Part of a small language model's weights.
Size: vocabulary 14534, 49.4M parameters.
Architecture: RMSNorm before each block, rotary positions, no biases in attention or MLP, untied embeddings, some layers without attention, local attention windows, hashed n-gram embeddings, capped logits.
Training: a variant of Adam for these matrices, 781M tokens, 5183 steps.
Each number is 128 + 32 x the weight over its row's rms, rounded and kept within 0 to 255. Layers, rows and columns count from 0. The size above them is the row's rms in percent of the matrix's.

# layer 3 MLP down (transposed), 1536x384, rms 0.0561, rows 1087-1103, columns 192-287
size [ 92  99 101  93 100  91  89 103  97  92  98 105  97 100  93  96  94]
[[147  91 103  79 118 176 174 124  75 125 147 146 172 159 125 119 151 120  98  88 102 127 118 113  99  57 128 141  72 168  99 151 124 147 108  94 156 120 172 104 106 147  92 137 146 161 151 118 131 120 109 148 163 114 141 139 161 135 114 136  96 141 173 194  81 111 150 113  95 180 106 140 114 106 116 125 135 121 172  84  87 114 185 123 168 151 143 121 150 179  91 172  76 160 140 139]
 [112  41  91 120 124  98 162 113 122 128 182 133 104 105 147 130 193 143 135 116 175 121 112 161 146 121 102 163 159 131 110  88 145  56 111  87 156 137 132 148 195 171 167 118 180  97 153  90  99 100  99  87 123  95 161 103 115 131 144 157  99 129 115 129 101 132 130 144 130  98 139 107 120 187 115 145 121  86  35 129  99  81 150 156 140 137 145 109 159 115 113 153 139 168 121 171]
 [101 107 190  92 149 141 159 155 156 143  94 116  88  80 138 108 118 138 150 103 186 115 165 126 147 126 133  81  93 162 205 100 132 165  66 122 165 125 184 208 116 161 126 121 186 131 123 144 185 127 147 124  75 184 100 117 156 190 106 105 159 148 134 175 140 104 161 125 161  88  99 134 171  99  81 111 143  79 142 119 127 152 111  96  69 101 136 206 165 109 112 105 150 159 168 120]
 [124 111 149 143 165 159 104 138 150 132  73 106 148 152 138 152 146 125 131 167 152 146 105 121 159 157 123  72 151 118 105 149 107 108  72 118 159  81 207 123  86 110 105 195 133 131  61 134 153 117  94 152 168 159 142 166 181 217 120 137 164 173 137 153 111 182 160 247 116 119 165 117 140 131 114 117 113  45  85 138 133 137 151 196 185 147 159  48 101 110 113 175  91 150 140 170]
 [ 91 136 125 148 115  88 132  80  84 178 115 126 194 119 146 107 125  94  76 112 124 157  90 118 143 112  99 118  78 115 155 112 119 115 146 139 110  71 162 125 115 102 129 149 179 140 144 169 117  98  96 160 138  91 138  97  74 116 131 135  92 151 124 174 112 127 103 147  58 130 122 196 118 138 118 119  90  92  93 107  94 152 206 162 114 118 152  87 109  96  62 147 152 125 133 126]
 [127 107 178 149 138 179  72 107 113 150 122 161 169 135 123 121 159 170 126  88 118 119 110 130 149  86 106 128 156 116 103 178  95 122  76 115 120 116 164 119  87 134  84 141 152 109 137 113 103 131 169  95 125 119 162 101 180 118 100 189 117  96 130 192 117 122 117 121 157 189 131 144 125 178 120 152 153  74 122 116 131  93 136  57 125 175 106 109 156 134 127 138 128 109  87 147]
 [ 68 137 113 112 140 134 156 119 135 134 112 170 121 163  70 138 171  81 153 147 120 140 117 179 135 128  95 155 105 138 115 117 138 121 146 148 138 127 100  85 153 122 137 164  96 149 118 143 144 116 137 198 147 112 114 166 140 182 125 100 115  55 101 122 163 146 145 158 115 158 123  94  88 192 116 111 122 106  79 113 161 125 133 105 153 112  83  99 189 156 124 168 121 143  89 180]
 [127 115 155 143 148 117 157 119 105 120 132 134 156 107 123 172 166 156  96  94 143 131  85 108  60  86 171  82 128 179 122 127 138 103 120 117 177 142 168 164 169 132 155 188 141  73 146 189 112 178 115  98 130 144 119 103 152  79 185  78 170 142 118 114 169 104 140 118 144 145 170 152 167  70 119 100 112 128 168 115 128 121 106  97 137 182 125 139 148 119 108  64  85 132 163 131]
 [127 170 158 138  68 117 117 107 124 125 126 151 107 137 190 122  96 120 118  94 135 147  69 120 124 171 191 102 155  47 157 135 133 109 147 119 107 175 147 147 120 139 133 203  77 160 140 123 134 124 132 141 108 122 106 104 102  91 144  65  81 120 122  86 135 145 116  65  78 163 152 184 120 154 146 156 131 149 138 143 135  88 167 188  71 172 102 173  68 141 142 157 142 168 148 106]
 [ 81 127 133 145 106 170 146 140 191  90  84 120 128 149 112 134 140 146 168  96 111  95 214 128 127 114 130  67 112  93 168  67 139 121 158 103  91 166 147  70 216 117 144 115 129 132 102  78 165  95 135 110  79  86 135  83 172 103 146 106 145 127  87  98 100 153 123 122  79  84  80 112 127 198 213 169 108 109 103  93 124 184 159  97 106 112 102  88 166 118 117  93 148 174  67 168]
 [ 95 128  72  42 134 168 120 136 182 120 107 116 109  59 109 163  85 163  92 113 108 202 135 127 148 101 168 132 121 134 164 173  95  93 133 148 148 123 157  92 162  91 157  98 142 123  88 128  79 141 135 111 124 123 120  84 128  71 122 141 123 108 118 150  64 164 116 150 157 108 123  95   0 150 131 176 114  96 139  73 179 123 163 112 148 115 145 171 183  70  91 144 110 168 147 149]
 [124 130 106 127 120 174 108 137 107 141 118  43 131 103  51 130 130 140 138 153  98 125 137 144 110 148 168  96 177 154 138 127 123 151 125 124 119 127 154  95 135  98  99 112 166 134  70 135 116 132 114 133  71  88 151 148  66 119 152 123 112 101 116 111 184 101 109  94  77 111 121 123 153 109 142 105 117 119 128 124 113  66 146  63 179  92  90 142 184 168 169 146 128  98  86  97]
 [ 87 149 145 133 105  88  70  78 132 172 112 131  99 165  87 113 166 110 117 116 137 154 157  83 127 145 138 156 132 129 150 110  81  87 104 139 212 137 158 124  95 163 152 160 116 157  98 125 133 128 102 101 133 156 141 166 106 133 135 100 119 159 139 115 161 123 153  64 143 157  94  94  97 101 147 150 134 153  87 145 129 160 135  96 128 143 121 157  62 144 138  95 112  60 161  79]
 [135 134 140 130 139  86 128 134 105 158 151 128 127  76 144 138 166 155 107 132 166  83 119 185  82 135  83 110  68 130 137 105 126  57  57 142 112  84  71 112 156 113 209 124 165 157 127  98 114  88 156 142 152 111 154 125 109  78 110 148 138 125 144 117   0 161 106 148  57 139 165 106 124 148  81 125 115 145 124 139 141 123 128 119 142 108 167  41  84  50  94  94 109  90 121 119]
 [ 73  84 110 104 171 142  69 173 128 112 146 141 129 107 150 140 130 127 145 102 132 136 137 135 142 144  95  64 107 157 148 142 122 151 102 173 106  98 123 145 158 159 162  88 161 153 110 113  97 100 153 103 167 126 106 133  77 188 171  93 184 135 110 139 101 129  65  99  91  94 156  64 121  75 158 166 134 106 121 141 156 149 129 157 132 113 169 145 181 145 121 142  88  78 138 157]
 [ 98  67  79 161 185 165 105 102 135 100 130 157 159 172  90  97 123 137 127 124 112  99 180  88 108 108 173 168 189 174 117 171  93 136  98 116 119 120 134 118 173  97  70 161 153 159 153  93  91 145 168  49  78  81 155  88 182 123 147 205 133 171 138 131  91 188 136 165 109 155 123 132 127 153  91 127 146 110  75  90 144 130 128  76 171 225 174 142 132 128 134 113 151  86 103 152]
 [185 138 190 122 131 128  78  97 162  97 112 131 120  76 122 180  39  89 146 121 197 145  96 153 127 138 104 110 162 106 143 125 131 174 105 187 138 162 129  97 105 181 156 135 150  97  99 153 166 141 112 142  71 109 142 120  47 183 124 136 122 142 184 127  69 112 143  49  82 115 113 153 127 128 118 106 175 185 128  93 138 102 127 113 102 116 140 162 107 167  98 126 116 112 115  88]]
# layer 3 MLP up, 1536x384, rms 0.0644, rows 1088-1103, columns 192-287
size [ 94 100  96  94  96  94 101 100  94  92 101  99 100 106  97  97]
[[109 188 121 120 143 142 101 144 196 137 162 100 136 130  98  94  30 111  97 195 161 122 111 138 139 191 115 125  98 192 178  96 175 145 100 111 121  62 129 191 175  99  87 135 133 126 144 219 121 145 118 164 152 109  58 174  83  89 157  81 124 171  94 108 183 106 116  99 137 162 131 155 149 118 115 120  96 128 135 116  92  83 130 140 115 110  93  62 127 132  73 111 177  93 183 148]
 [136 143  77 147 172  61  92  70  96 147 106 159 145 177  96 160 137 136 152 155  93 204 126 194 156 154 190 189 183 177  99 116  98 136 147 123 128 112  93 101 139 126 139 137  89 116 131  97 161 123 100 112 158 139 148 152 104  92 139 124 150 126 139 122 148 139 102 128 147 190 129  81  86 116 138 129 192 102 123 162 164 129 111 146 147 127 139  77  59 156 135 165 129  81  45  79]
 [109 135  96 131  98 105 114  28 147  93  98 121 130 117 137 198 108 223 104  98 128 141 144  87 129 118 117 122 137 181 208 110 113  99 201 166 147 174 114 179  78  92 173 147 210 195 118 151 169  96  87 127 143 111 138 117 116 107 122 157 111 128  95 130 128  56 110 120  82 114  60 117 169 155 104 192 175  74 102 153  72 136 102 152 124 126 121 132 165 102 127 101 131 115 115 122]
 [204  89 114 125 111 125 111  80 114 124 148 155 124 135 164 149  74  58 113 116 166 129  89 164 108 116  53 170 178 159 131  88  95 127  95  69 136  62 167 112 111  67 128 121 173 127 152 172 129 161  98 179 112 169 129 128 131 125  79 169 142 157 114 168 146 157 105 195 145  99 129 137 149 160 107  72 119  39 105 143 146 139 110 162 140 117 165 125  74 128 111 151 163  96  87 180]
 [146 192 109 129 157 122 201 140 142  87 106 114  24 142 122 151 103  98  61 170 109 159 131 139 182 181 113 156  96 139 154  98 158 113 142 155 137 147  92 119 210 141 185 123 128 105 144 138 120 165 114 135 148 163  85 149 119 144 104  70 127 174 134 107 135 104 159 130  91 111  77  98 154  64 101 136  90 145 110 135 158 134 156 154 105 119 139 100  88 101 154 122 135 143 159 123]
 [197 138 132  55 106 162  87 117 156 132 144 183 128 101 136 147 120 152 195  99 150 120 146 125 117  98 147 117 162 130 105 162 135 119 132 131 123  98 165  56 135 123 150 141 151  69 189 136  90 100  49  93 147 167  98 142 127 127  77 145 146 233  46 104 128 129  83 126 108  81 116  99 108 182 122 135 143  76 197 131 143 106  77 131 140  96 140 134  68 123 138 152 148  75 119 149]
 [121 128 167  75 106 172  95 119 204 100  99 134 156  98  79  90 115 125 174 133 132  97 133 144 198 124 118 182 139 152 139 129 155 127 186 138 118 117 185 142 105 115  93 117 137 183 166 105 134 190 149 118 113 165  85 141 159 124 142 101 100 121 168 129 175 150 126 107 113 170 114 107 113 123 112 151 104 136 173 102  98 155 150 142 134  93 160 150 134 131  84 124 138 178 157 158]
 [133 100 131 124 115 167  91 106 120 128  98 152 140 153  95 130 167 140 137 143 162 113 135 155 170 112  62 164 133 137 136 117 135 126 151 139 161  90 148 106 142 172 136 131 112 143 111  84 202  94 124 159  92 121 137 142 134  86  75 171 170 122 159 148 133 126 174 147 174  95 132 127  77 117 144 100 118  57 123  90 160 143  59 117 172 149 103 103 164 119 133  61 105 141 113 150]
 [169  72 165 102 153 105  90  26  63 144 145 172 124 158 181 126 129 166 100 135 133 180 117 127  73  76  94 172 166 122  98 149 110 153 120 131 187  95 122 166  88 161 110 111 138 116 137 165 153 139  84 188 119 115 170 121 107 186 141 116 176 124 114 130 127 159 137 148 125 156 161  73 140 128  83  86 158  99  85 108  88 127  88  87  79 123 149 126 124 127 125 212 116 120 189 121]
 [114 108 136 107 110 142 155  48 138 121 141  76 144 156 117 183 141 182 151 180 138 118 137 156 173  78 115 140 123 132 166 108 138 150  91 142 155  84 139 161 124 180 100  93 141  93 165 132 140 152  95 138 127 121  17 165 158 129 170  95 149 143 186  81 148 112 142  94 106 106  59  95 167 138 150 121 140 116 108  91 115 151 124 187 117 120 176 118 140 201 121 100 156 143 120 144]
 [125  71 101 144 102  81 124  96 152 144 164 114  87 114 128  87  95 116 151 147  65 130 113 154 136 128 165 208 134  96 166 198 110  81 156  84 141  69  94 155  31 150 148 175 124 129 116 150 108 132  87 197 145 175 195 152 153 136 194  73 103 143  98  54 153 155 112 192 123 115 122 129  82 127 175 167 126 124 112 145  60 106 125 160 110 182 206  79  61 186 115  94 114 138 123 126]
 [127 115 108 102 171 153 129 132 100  60 100 148 138 158  88 139 108 177 172 140 157  83 142 122 132 173 103 133 134 128 155 109 203 207 106 126 128 118 121 186 154 101  81  96 176 127 140 168 168 118 105 108 175 130 106  99 152 158  84 141 181 138  96 156 120  71  98 147  75 202  92 165 170 151 179 129 126  92 146 101  78 192 122  96 215 138 135 163  78 184  91 103 120 113 176 118]
 [122  82 130 104 131  89 122 126 108 128 115 156 165 143 166 111 171 149 114 106 108 162 125 129 129  76 150 142 120  98 121 122 154 180 121  83 184  93 134 127 126 153 123 138 102 130 119  99 176 120 102 142 115 125  78 123 160  92  75 118  66 113 112 129 113 139 132 142 130 121 102 128 113 108 146 126 160 116 135  87  95 125 160  77 172  92 163 120  90 109 135 187 130 110 119 115]
 [200 127 168  88 168 161  99 111  94 105 140 134  62 135 167 149 178 160 139 124 171 118  99 168  95 137 106 131 164 131 154  98 106 190 140 156 164  61 113 176 122 154 158 106 178 126 123 134 134 131 137 124 111 153 128 164 138 111 147 107 185 119 163 196 147 145 110 133  71  57 131 144 159 169 179 164 143 132 121 155 140 101 127 156  90  86 126 107 127 194 107 138 135  90 135 181]
 [154 171 162 115 104 115 114 136 107 116 109 149 155 158 171 157 136 113  90 118 160 154 110 150 121 136  94 127 118 130 138  69 125 136 157 134 160 142 108 163 135 169 151  85 107 133 128 150 172 105 132 229 162 213  84 171 100 145  78  70 110 123 132 105 153  61 139  98  98  82 112 161 136  83 112 129 115 164 146 135 105 164 134 140 116  33 131 119  96 125 152 120 139 113 143 116]
 [167 168 157 128 181 151  99 117 198 131 117 114  85 158  68 189  98 161 123 108  61 117 104  96  96 185 107 117 149 132  97  99 123 140 131  75 181 161 132 113 151 149 136 176 155 148 131 100 121  87 118 156 160 137 101  86 113 122 120 170 112 146  99 141 144 127 105 115 186  95  90 159  92 168 139 132 133  76 147 153 146  77  51 125 181 119 101 112  94 119 103 118 157 150  99 122]]